config.toml
norm = "layernorm"
norm_eps = 1e-05
positions = "rope"
qk_norm = false
attn_scale = 0.0884
tie_word_embeddings = false
init_std_down = 0.00644
optimizer = "adamw"
max_grad_norm = 2.0
decay_fraction = 1.0
final_lr_fraction = 0.0
doc_mask = false
dataset = "wikipedia_en"
Each number is 128 + 24 x the weight over its row's rms, rounded and kept within 0 to 255. Layers, rows and columns count from 0. Numbers have three digits each. The size before them is the row's rms in percent of the matrix's.

# down: layer 5 MLP down (transposed), 2048x512, rms 0.0311, rows 463-473, columns 384-511
# up: layer 5 MLP up, 2048x512, rms 0.0484, rows 464-473, columns 384-511
down463 084:172085109139140083144116160103135120121142088119112140142124110112090121144151081129133145127139123170157132112139108069117115179118135113152160135112136117133083113164170123184145150115131130143115151115151136115145191114158119190111113094115117096125101106178138143118145153142108137099098123166113131149131163109150157103128142098098088155126146148122113152096094140103128149120112
up464 107:117117145137159122137154198149146135139130122143116118100116104117091132096146116122124110156147155118128175133130134142156152088092137132132133118140095128168155121152115121156137131157130134145139131152105149112134113111129114117162113100151112160144080107139175130112140130121095161101123107127170135130110118079097140087088151129103133135157158129113114111113109113135153133109126
down464 102:135151105093143159118174135156145107104148123072129117086124132150154144154110114097172101114122140152152134120124162176086127152076158123151137150122127104131167143118110126099143136102124151111139131148126129107157097115157119195161160116155139130099106104147151064179137092129143118102102127118128141122126166116091135113147110121116157145175133136105145179127137151172131143120151
up465 098:130133165114142150154157144146136099106159131093088172122127145107144125162130119154119114151097132152155154135112111158157115098106124124158146080146133138124123108146163090117116172098148140133118086104151156126076123116148125129097119108115139149141096129159141113151140119128132092134134167115111112118149156092152154143150132122143134148134082096138151113136113121145092117116092
down465 088:100152145050150123117083139107093136147136107118135152205176153135111121138128154104134118134114139140121086139151156140154150142157127128137148146085086136149149189121146169129178142161135135139158113160135142063113108163113107153159107111158145102102113125137086132171070132101159132110137080147161137146158128129129095112133102103121114122085177115147099160108170143115125120129089
up466 103:092153112161106121095133154129124145075140120109142117151140117173089117138150098141125131152151105137125120138157111060132151159157165098130107115144083144145159186143102166094129119142144147114109091083117107156105130135173153121136134132130131128128136155166135126126152148143159154179147147091130096115096129148117139150136128135093087155150165197072144180095128127118102126124140
down466 091:105107161158162079138149129139142149152105135119087129124103114105161130134149137161107118125115095117115205134165077118149124104067156126150156121159138128108077145128141145131185137094156132111147115119110093095099103176090131081113129099117141111147136143130095128159107128162136079135117144095101123180139154117115133117140137153104101150139154103173137135134115087147144129121084
up467 099:148115098133151132169090151120145160128124140149115099127119142113108094111143181165113139120111108104084177157120131164120116123145114145151111115148142145120150069091101135109112112121171128104168138139129088127125134107096139128076169122100158148119117149107094157129129141115166090109120110134096085115105109157106079142084118119148138125147110125097118091104142118113154158117114
down467 097:169121145097127138119109191168146107087082126120157181119111110091141159114126151113126121144090119093117145108172102123115165135094139087107083111149161130157113123147116153112114138164137121117106108138118130144147154091118130077146157133158108085146134150124108106142124105128140162115111093135165117113105132070147102093138147123146136123104121132142133113153106158128155101127089
up468 088:168139161104157173110147147127115153138099148070160094112126165118134126129120140089158122168085119063174138126172074137130130126138134112158131132111126119107092147118124122166127108113147106116157167122085114150131096176142112119131121158181119129131120152127122134142096100141116147154142130121135121117158112105120100127128141149125152117126139148105114102131150148118156160128139
down468 091:142134128175077121162112173144136075121126077202145177146129102118118103111168119152101096124155103143090127115126153111104138120137099149143108129143131120104117110148109153135142147090102115095128096154158166146104132145144131149130140137155145156132132133114163113121149148139169159135107116134116145163107137145129137098135124099154108135149126112133112123109080129135122111164141
up469 101:133129132150117123175195130146165151110112146128137112114159104102140149149157171150150119164119120135100156135092103160148135131138127150145090128144127124165127121152072117109147133115146116131120102145094152125095158117136124148115108104158120161118135144071110124134073120107070098095124139137104096128142082112114140138106160121127108146186130148142182120116088161108143145114133
down469 102:100171108101124105127106095110127151090126096129120121126122145146133119143090137128153085141170145140179150142137110143094145091136099088153152096117095126138119119123142101098098135158139106148145095066128141148134145159113151152159121122144121113168111109157103117098111111142136105135134143106126128125100126133145142146142124138103140106066137143150128143116131093131138075155153
up470 106:110115160104079152105116149158144134163102139127159112157155121138080145202142140116056171120164136125111112102162102110103172138139100103149102147080132121115187150128090132135113140148135113125125106134150130134122137096133108131100130099113114074124119129137160150119133129117137126133123164085161117119149082150142118115120164092123064120141102154109131126082128143131112102136101
down470 106:112070150174150155135148082103137142118099106105106114108100091113154133159117119091109123106162161153159146134155155116114119127122137112114153124139123108155140164142120136120130168113151109117095115112130152125171095143164140163121110162157096111157154112118093145111140158078139155132080113147126090144114112205122154125122127173105119112154130119162130128126075142174109096091143
up471 104:112138133149107151099106125125116155099104095129146092120115137108076096159187085122146125129107129137119130145178147105103110116092106140142114172171131093138170134104119116121144105097133143136145149154124151136112122126150114151087116154076136098136106121138096146157117117133112129117136137115132112133110141146123103081107150162125090203097127160078151094112119117125149124078153
down471 098:125116116154148123140127119109136116162178106111141159134158142166123111148101142088109127125135132094160133109157094132164101134131130128117149106145111140150148164093140128140118115132111144176111144144135161138117193120124043122056162129137129125121150151147123140112124124129115136136151116105174109123115106151132127164115152083116169098166113129154102123123115158128132167094124
up472 092:127158122132113157131132154096136186092165163147110125083144121132152148159144144159100180131147136115069129136121112107125111112135135105158169130110090153123128127097128130099147092139128093143093074105130130140114172141128130172127128077108096130140110103090157113118135130091142132130122155154088101108134116099179105139137111147158115117158116141119181108107166150124120169095091
down472 096:144106132091158080090118078136109069158120106066136128171128148113110108138106122135105114156117155111144077096124144087130135117155158119166142151122138130138153131141164103143155104096124148132158115133133113108086135145131092098098107142084115148137149126143087105119139144115142140131117107126160094142114165106116120109145134124124108124101139130121157154139124120130141152123078
up473 103:109168108163130152107088125105108176137121121127132134079103092137138114122127096157142119147154123097108136112143125134166140092127096151108135162162093149143171156136105169172098125141190178127127098147174126124145124105146134123108134108092135104128118106145133158129084104131107082096127079119128100115147133090133117114146158110141148105161101113146136160141128156098101142125121
down473 101:138134098065112148141110143123162147077139173108111119150140107143109130145131112111130138137144178155118111107131125082116119125134130106164142162135173127093124112114115143082147110131141111174086113173110115109114142120140142092143131138109114166145119116120132103154135128094107131144148107131127104122157160098092136136094143152104138127117152145126116090137110121170097155141115